Part of a small language model's weights.
Size: 11 layers, vocabulary 10847.
Architecture: LayerNorm before each block, rotary positions, untied embeddings.
Training: a variant of SOAP for these matrices, 449M tokens.
Each number is 500 + 50 x the weight over its row's rms, rounded and kept within 0 to 999. Layers, rows and columns count from 0. Numbers have three digits each. The size before them is the row's rms in percent of the matrix's.

# up: layer 5 MLP up, 2304x576, rms 0.128, rows 1685-1716, columns 96-191
# down: layer 5 MLP down (transposed), 2304x576, rms 0.122, rows 1685-1716, columns 96-191
up1685 094:441475493510490521476530462523452561429482503526434479479544560523392479425435581462491498473544410524452379551517422452456502420445414550555552470516485551562485548541413451554524495462498563425482488459525521514507439427429565500494538455457431495583564581581529478480542472525561486476
down1685 090:538530551526563497467518490521489507468502590571537505412475539484544488444576536372474521541328404532382493481547541542522522466548517494466660406515516545463542421508450528519437476494609439405563517445580487582367516497456536493489560450524529555464463460570501582456508507564498488444
up1686 092:524421525491488600500499506536607433527521556518515456488546511584531567453534507559480617501529535607565418525555464488508512461514495466444529494509460470472600419488485466542517436532428490507519482577564559549599541488458553544548464422568439456516556506441467529441429477478523510550
down1686 093:475512541526410417538483476581492514550472499497548531523538498420538443554536629552552562527520492568519526472492493514540429430573544555496476593488447417499440500539405497508520539511450503472483541513547574505447517552399435456480577481584470530526622533528559523475421468466413486543
up1687 093:564454490508451550481453494560467383480472516479507484538532482564459488519504465443512398530597454493498586556533435515493485465479391522471487531524457571564527454563461575507557603556543449514542536530450517545492496405486551423517493476535448447434479483499554564498453426460502583400
down1687 089:501507572490469491499464487411450462508490494549530504508525525443491561506482472521454503471611461448496495516566439544469493545526545412575537424546632533438557499422541463488558537559544534439403497497558510506480517530501452535472520470398571478427581549559507514452473566570449517555
up1688 118:550535539523436459616463541455509561527466509568536537480499539553427505488484539542491451507535511496485530450470430557488502477517534484515478536484582532569555559494544445507487535485438633501456577599494454427505436501463612464553493529497512459519543502450479560499617470420437525409
down1688 116:503570513554513505504539487514465533453535487506468565495536536548517514479528500472517414522545529577520526576535486427469569507518512458525448441507467496499513559542500502418480482455471499473510450483517506494461470491441473585464521541571472474528477580465508536434525466417462489520
up1689 089:511439612450507486577565507521503525619492491528535480543558523470539403445561589460554510524500469492564459501621501466463482461484535543536538519532549528531484465406442557387551478554501474390525483488525488536541585543470562527440579430510436480444549498504525560528480515491391444508
down1689 092:568557577495395519449531591548496434461515436465527534433504491453529463433480465471559465507552511533437475531537519539454518517496509498476447495490525462516520452479442449442549488506515420445468486589492567505509544446489582546538522493381422558462598453468429426534491534505476466455
up1690 098:479509520453538411503493551479496459502512509509490538431477412486474478492520513463549607467493478478606485457612493545442487445574434469485525570556465472498515463533500505590486457518579590533487504530516416409508403388493527485425571455402462509537514581551426463451412521449513423452
down1690 094:455423541475490530466429460481573487520525545511509524537531525556427500496455579445356437572536560481523508611391434481556503502447548485542480560489503448510481513464514506501603510521562500479437581462459440490451554645564513462536493593516543495495507433480540459479491524402466502462
up1691 105:526583487431515473551399446528500478495437542530427518534533482577611563529504480509515525524520563470450514550528526516409424396408486506500532632410553530497471562490540488442462485443543512418526538585510388482531456504449526480506488507492526492472480498484395508561611576517563457513
down1691 106:428501503507486479459561504474534459527532458539484452453448631490479465513530433451526471500585587422533581495549462500483446456527518533520512461504518447452407468501529539502477511526584526556526627476515542542497438576417488536542534460476488515444569501425435498478546385540593416533
up1692 090:461488432483413587431556420372493514445514521485486489595572527481371510496498427477546612501409479439581451508491519455558481539460456504492492483504491452451507501457532445520516473495602496551531557521554446446461525485504544516485488560476445547478554482554461532515568573510452400553
down1692 089:656527529458485578449444491406524540522501465540526602420478470560530515472409495477490440497541492442449444449415587567545460504499495534540485528486560503508516476503459493459505420494552448491438563553540546467457442446590509566549474546514479524464458478529476386501608494495454437492
up1693 096:486446494516453546518491476502399522574539473426498518440473515476466511470520414567499522470481578471487482455621522480388514515504423557488467446446510526537462509529432433470495522558503499427445507524421535488407538475484464501402523558552592507558468592414470495413561512386491388476
down1693 101:531510470443590496548496499558561504464564375474499532610450522495405529538539512520498424489486509524468521401635501515602508608531555505422401511432621551515558405464524459509536415547492530535433490515455456486441558460558517468554530450514546437505433513489546467566539496466492367507
up1694 109:587458474458466432508534507474487483479534524582523455498469461402568497509544540490534467543511360529417496534546513494462441548553508464488461513560517505450506429503505440428491570496480486508528522461620434504433531439493553421510584500563519528467583535486573465482481495443441563521
down1694 113:450588516465474532469413505419527476514541497485471582548495465475487516468526498406518467447518435403443472531576537581500474536480489530510500505509494523488595445437594403447480520532548453508521446521545555406448506395457447486509526485521559466373565436455540511484473479543577465587
up1695 100:427664522444425472487500487559533517524487517446536536476394567506603526574534547493497516492511589448515526532510454416570465467506464496544478445463451455493504530483433606478539557436492527529544455582497483592530479478494498457564539588447475487575430500463447534495400448476518418516
down1695 102:492495554474427458474524483474520503458450490496535536425482484558577478508472515556506565522499553475527495524514539518596538451526441469480485516496551591493469501507505482444410449534551422538573513534541450483527437569472563488615488543423427457479499401423474552544554492459481495526
up1696 101:515532428523436482475605467551516448504455560515539507475537517525436417502455485415502547531543534468512465495407465432585505515608453441640451445601503550505560492456469491506552441512521457499502504542516431554554484497391459498505543416490461483499557489528488491546530410536473454520
down1696 100:592471587461534526557513547512542514466450447372502467477438377554571460598520439560571512492546496499479356422474497498516472571438506484531402433557453534456503571549436467507437621516442437518485507473514517624483464442506530542482469461477463528509445397580467491434509384504443460455
up1697 112:497527560479485533489446546502590540614475558484560535450488436511428458557473543545489530509504511510527530476566511555517555387483531497429493579533468499534429537536447520547508566439415531457546504533483480499483585516599527479431472542493408559585494493469545492582523408505508416504
down1697 104:584476443542527426423506580528501542496500524470466540435493541556491494570482485556447436618403486448566469445529415511527464442545534537538531556442560491503462438491492566575492489588437510533544459535517507518470508470473534578541359476503454608448468522562504460602559469433527587485
up1698 099:489512433475580573481523472570472555547522453402431422440527506508547524583516520542555518554523552475574509478465467484477500490460501491517542550462457459439551468487492516494434568558517549596532518570622367549498552484525559530513528448544470533532494563439430496610557477521374493462
down1698 107:515512505466480510580539515485443432499546479434472439516447454493440446570507546547540521408442421482481495456486528446493400572549462514509469488449511572402498549456400390474543563475586367491556510471467426608466523450548443516421505536554503553544451426450429441561451483526469444505
up1699 102:507368479523477577511471501638561484554450526509490518379536460506464544435553590499455566531578519508485485544507514470392542525558457530519496418441486515489467512464445657493526440464553427517504437451445556556567461473445546503519485451564523468369539455505382477533483549471505432389
down1699 103:520492489487564552528448539596520541449481505471548535523448480522505505572468560485554487556474474515455490466522422522536439512541448536505404555460373540570572463506468434495491419506557603496518435426520440527503446569484480598467484548509385517536563424473479489456564486569417446538
up1700 090:562484586499551535528483557489547484530617606380547529535500511523532566489533440523537472529507563566495484572443494470452429525534552529495415438587572592507501414500480502553414536543454541483453443533521501494459509545513506448539458479506610456472561442452479427554570494570477515493
down1700 092:483570496411512563516512565515435485547600483477548499466494376514455515550496525456483483541490450481630525471566445454506467490471497555506517501474463468571513524510439473473457447433460475476547480546524589466404474552484464537498489479479548529504492556504567626562485535486466470594
up1701 099:475521479566413490536566513457529515409492505539543445507488482529482444528484547425517472497508411463496500533556537561546571517409459485516563509467530463379470433541544481556456515559412545496565520539546507506462535449486425504486473467491479429465549404450547482473510496581504535415
down1701 104:520368502553591451502494492450555491530460467464444518533500501516439548452426509537505453540489461499477498494447498433500531436530452360529523521438512448492507528524643578472545573480521464513554492476472481519461497482470589516447543462500431520427488452530445495460475496451423555508
up1702 101:509480494477549563467521464487501595508534562370488492551523507454530504527474623528475477458528560625507441470439522610505512470467503518610466408567513593465397454489562566427514567463494529534533466589477427507554536472508517482502443491523375495529532520490399517472527549446557478599
down1702 098:485563512553502436512472555562458481473613427524461571517544540564560538546547568448470422546489576547486411418463473506558468540511564473478511436406528440508566447487450470600462498502460492540469550519457427536476450531526456464519566510423479573450505531492476490486425514503499479502
up1703 094:562526492492572444466507578508466454490505520457529457443524373611494497549527392482479489476454465590440459499526504569512437500530486499490581467507481583539475478385518453481480429557526495447540489434537551558422510497502517499437534504457520485555645537522570573573418508485468529430
down1703 101:520472484560515507462493426468507569446564460526512542558433600437492481487493581560458564430502494577473548508450511522511515508418581602468461566555534578461472556488480513511559533473493426478525554491635532484488420509473552507482572495534551506492556500550637554547477518522578544428
up1704 104:506466518467467451576495516540452484557486475471497497587522589463506546436389478498582405423589536547441526537499474515581541473472513429471478444514444578543508470518420456490422475464496570539438434490373498562549521444464455504485512467575424477572544491444507458469575498495514487582
down1704 101:499474471502578362511477563574644531514513418374447610464477465525485516539566546466394451556493517569585540507560536486554407485431577509473510586449424444486523545467468465525532467460616511427593532560511485475493526552485487504581523525505521541502414477553492461545574560438535503489
up1705 107:556446523521510478460498436541456478520469511653533497512471392513450432493386383512497402428522521453523430472533565436451427565482486496601475525554456550550461550608580434566500479528556494486473559377552430420450513534530517442404414441473488499575507469510522506511533535417492393421
down1705 105:440492488545468426499543543572485519525466514487506444470520557561555453499544524479470370478491545504422544465522572530545447513611481454548472587507464483422460422494434534562522551556516549580486496477450555541534571505472481474521504509577512457515503418494475568546557488484471441472
up1706 085:498618467484503556409486483439498408507490415497428518473583474509436492487536442522417575491497465568460545462541486561515464499569506522609436507499550482532495457529468405546474550497575444448354504462545532497507514455480511514536438509447512524558529550461514551446451439516533552488
down1706 087:494459548572534490507568551474456481576511530474371583508431533493531505429553557502559464445544497488438497502603465472556581528485456599581497503543541468562502504465494561554515511422460511489494467484491506531535512511538549525528537507533485482553431547508491451449378518513563504430
up1707 088:384505505577609530562493530524463460529481543493621476550529603570518543465491505470474508556472507458470448556563551611516429420539600594518434488454474435491518470441582488428532431436570474457456429557406635466468471554454529508454532508515519472534435523497494483394512624554440490506
down1707 092:510491417547474500584433477552513433451576491492552486610398539520572501567527486478477523533426603466527442508561474489505537493546497491478495468445508442454576480545526543463590519395538498438585490518583487487561509526520482483513465628470487476443529532404477528525449555541486567534
up1708 102:534480477521509494579529484411580506462481511394518426528500453480504380491461530481506552383587536534420523471461485525482525503515523562542412414508546478475545509514474426558590492456508459449495528509369464541458507542484526459503458471524531445556500497404540434515532446421473350403
down1708 103:546499450504400571452554472517521582371547606493503496458506519512599477507551586528474430502453472499460478457481553581609453493496480478581493445543559539579605559566480505494531504552420511557469461464437514533513468488421497458445401525533516526484491507477503495494443518560521536484
up1709 099:482505414467534416528568486517569567429468460576482503541590499483497572595504472449380525521596463496493506456548451473544628452445484418433422487497428505456575503583426551421487589498474553589553609515479410476452502504510558534501459489504346421508508500482489477508480431492603522474
down1709 098:490568534474570438475520475427513545494445482525405494424404422449546412542366455496510575590459494589562474451461524526517515518497464520421526596624437453426525504493538644514497478469539599495508488493511414542504548539407523571425441437507333528575490453523591539529507441478469538495
up1710 081:520504492504511546510473538511334529455483486450495441519462537532458530608496486511427547473537570499524495479444466419467304423458501540494545461440629486540541458570549469459499473466489565445500555470497424546482444489515497506504491486486452534529589542456512445519440453533417630468
down1710 087:512436525506576416456525517548505592510496567493488532443491517503537429471431401477515526518396582480499531469398484480582517538444328473509485520531562524545520562522533489457516495470505494422548498393504578528524505469525449466552440510516555485470479475535509484512479474458550452480
up1711 098:496460453647514494506595403481471405528504545558600455458504422418460482501466507475425545543506551508514510473501510482451551535467498435527501504551472566576495548492488431489535505537511511409513404483537521553605486556433558438498466437509529436484506541503487557449540515456526490420
down1711 101:498556446484457538499418440474474455417459462440576427585558477558564521440445415537452541509493569518482559482530544548566507493482457487537406521484488486502489469474598374428451496589539564513547516492508518437602444503548456499524515541545464460490448435407579399454451487498429515522
up1712 103:459617438531507520504525492499513438574484518589446470503583438568545543539512522526466520520590414520547525575444545422553485540539547543564481487554503490559455437476393457499443594457481400470482387532488514446457417523552511517511554499529463502543548549571450533462529580437470517496
down1712 097:350498516585430496473433503470484465511546528475422410462544508414477462429442566585510427485487484413592550445477551544442570562441484528458504478479440523509381500556379542623546542505593392486424481454598498575558619523533523453494494501570542499491425553505582534475445531529539532538
up1713 101:474473538445605414628580456479448606476473474531480537446494428456503563590439468433440446510543502518526517539498484506461432441509556517456467461446444482507557556557516489520536476570510510474514575461594497484463536457444405509491451468410509537505406344594482525481519546566543590470
down1713 100:508497469431503496530551497507528536474507502614581477616506575507481583447473441577571336442500513572510442507500524466572427541495548670485381562448576581530451460559561593443515587566448484462483585488561471455534520416507413524488521490481534585432431475527483476451413412515555524497
up1714 101:494445435414525410467470504539456480495487453496492531546417570426449564548429439585469519454431377419514518462465465470479445436494463516431415441536517599474600489487562418507506474539522485527552460513486560495487510484578502580595566528504448523528553489504498530413506452439522474470
down1714 099:524484575488621590482465507435428477459440433437571386538496485446582438501426480558545591463431471586517495497480558428491563487488524529489468499471437607514586503579463512554543509516498469519530533424480485415540461529430514471448545473499516513473449536557474515441422454471552443465
up1715 101:436480515455434475440513475580508403489548444556557410456508579564542570498479563488512440444550548505474526446446457582575537538431522406531475510469508493535532434418502495411487536494509345555481526448530505446580467524400412428545506514482513460569412565397547514534538454488470452567
down1715 096:495538479523548441663451451420503549487467467518542523520527542463482575528559553510558478505506464435546566510448529510475503438470487537444451430473554535440382547553580482499489504530403625454591482585377531454399459571571379429405413474518525439460505473518422556508448426486505482460
up1716 098:556517510482496467498557451478506477464574476414475501523459438518406460479538480468487455523470458581490503507437557431465477449488426468565551523552432457544484400503445463447524448600453443563510569508585541542429535574545498574477387481499489399494522511490382547513576493442542448374
down1716 097:501528484518533478561513481488449562485479547435505521619577490450511525574505443527415545508485460485497522515496487465550579479522557521484493407448455508460615477509507533475488441440542542388536564433479480484481448522502507560518461514494470586531506580530489583534561586532594447502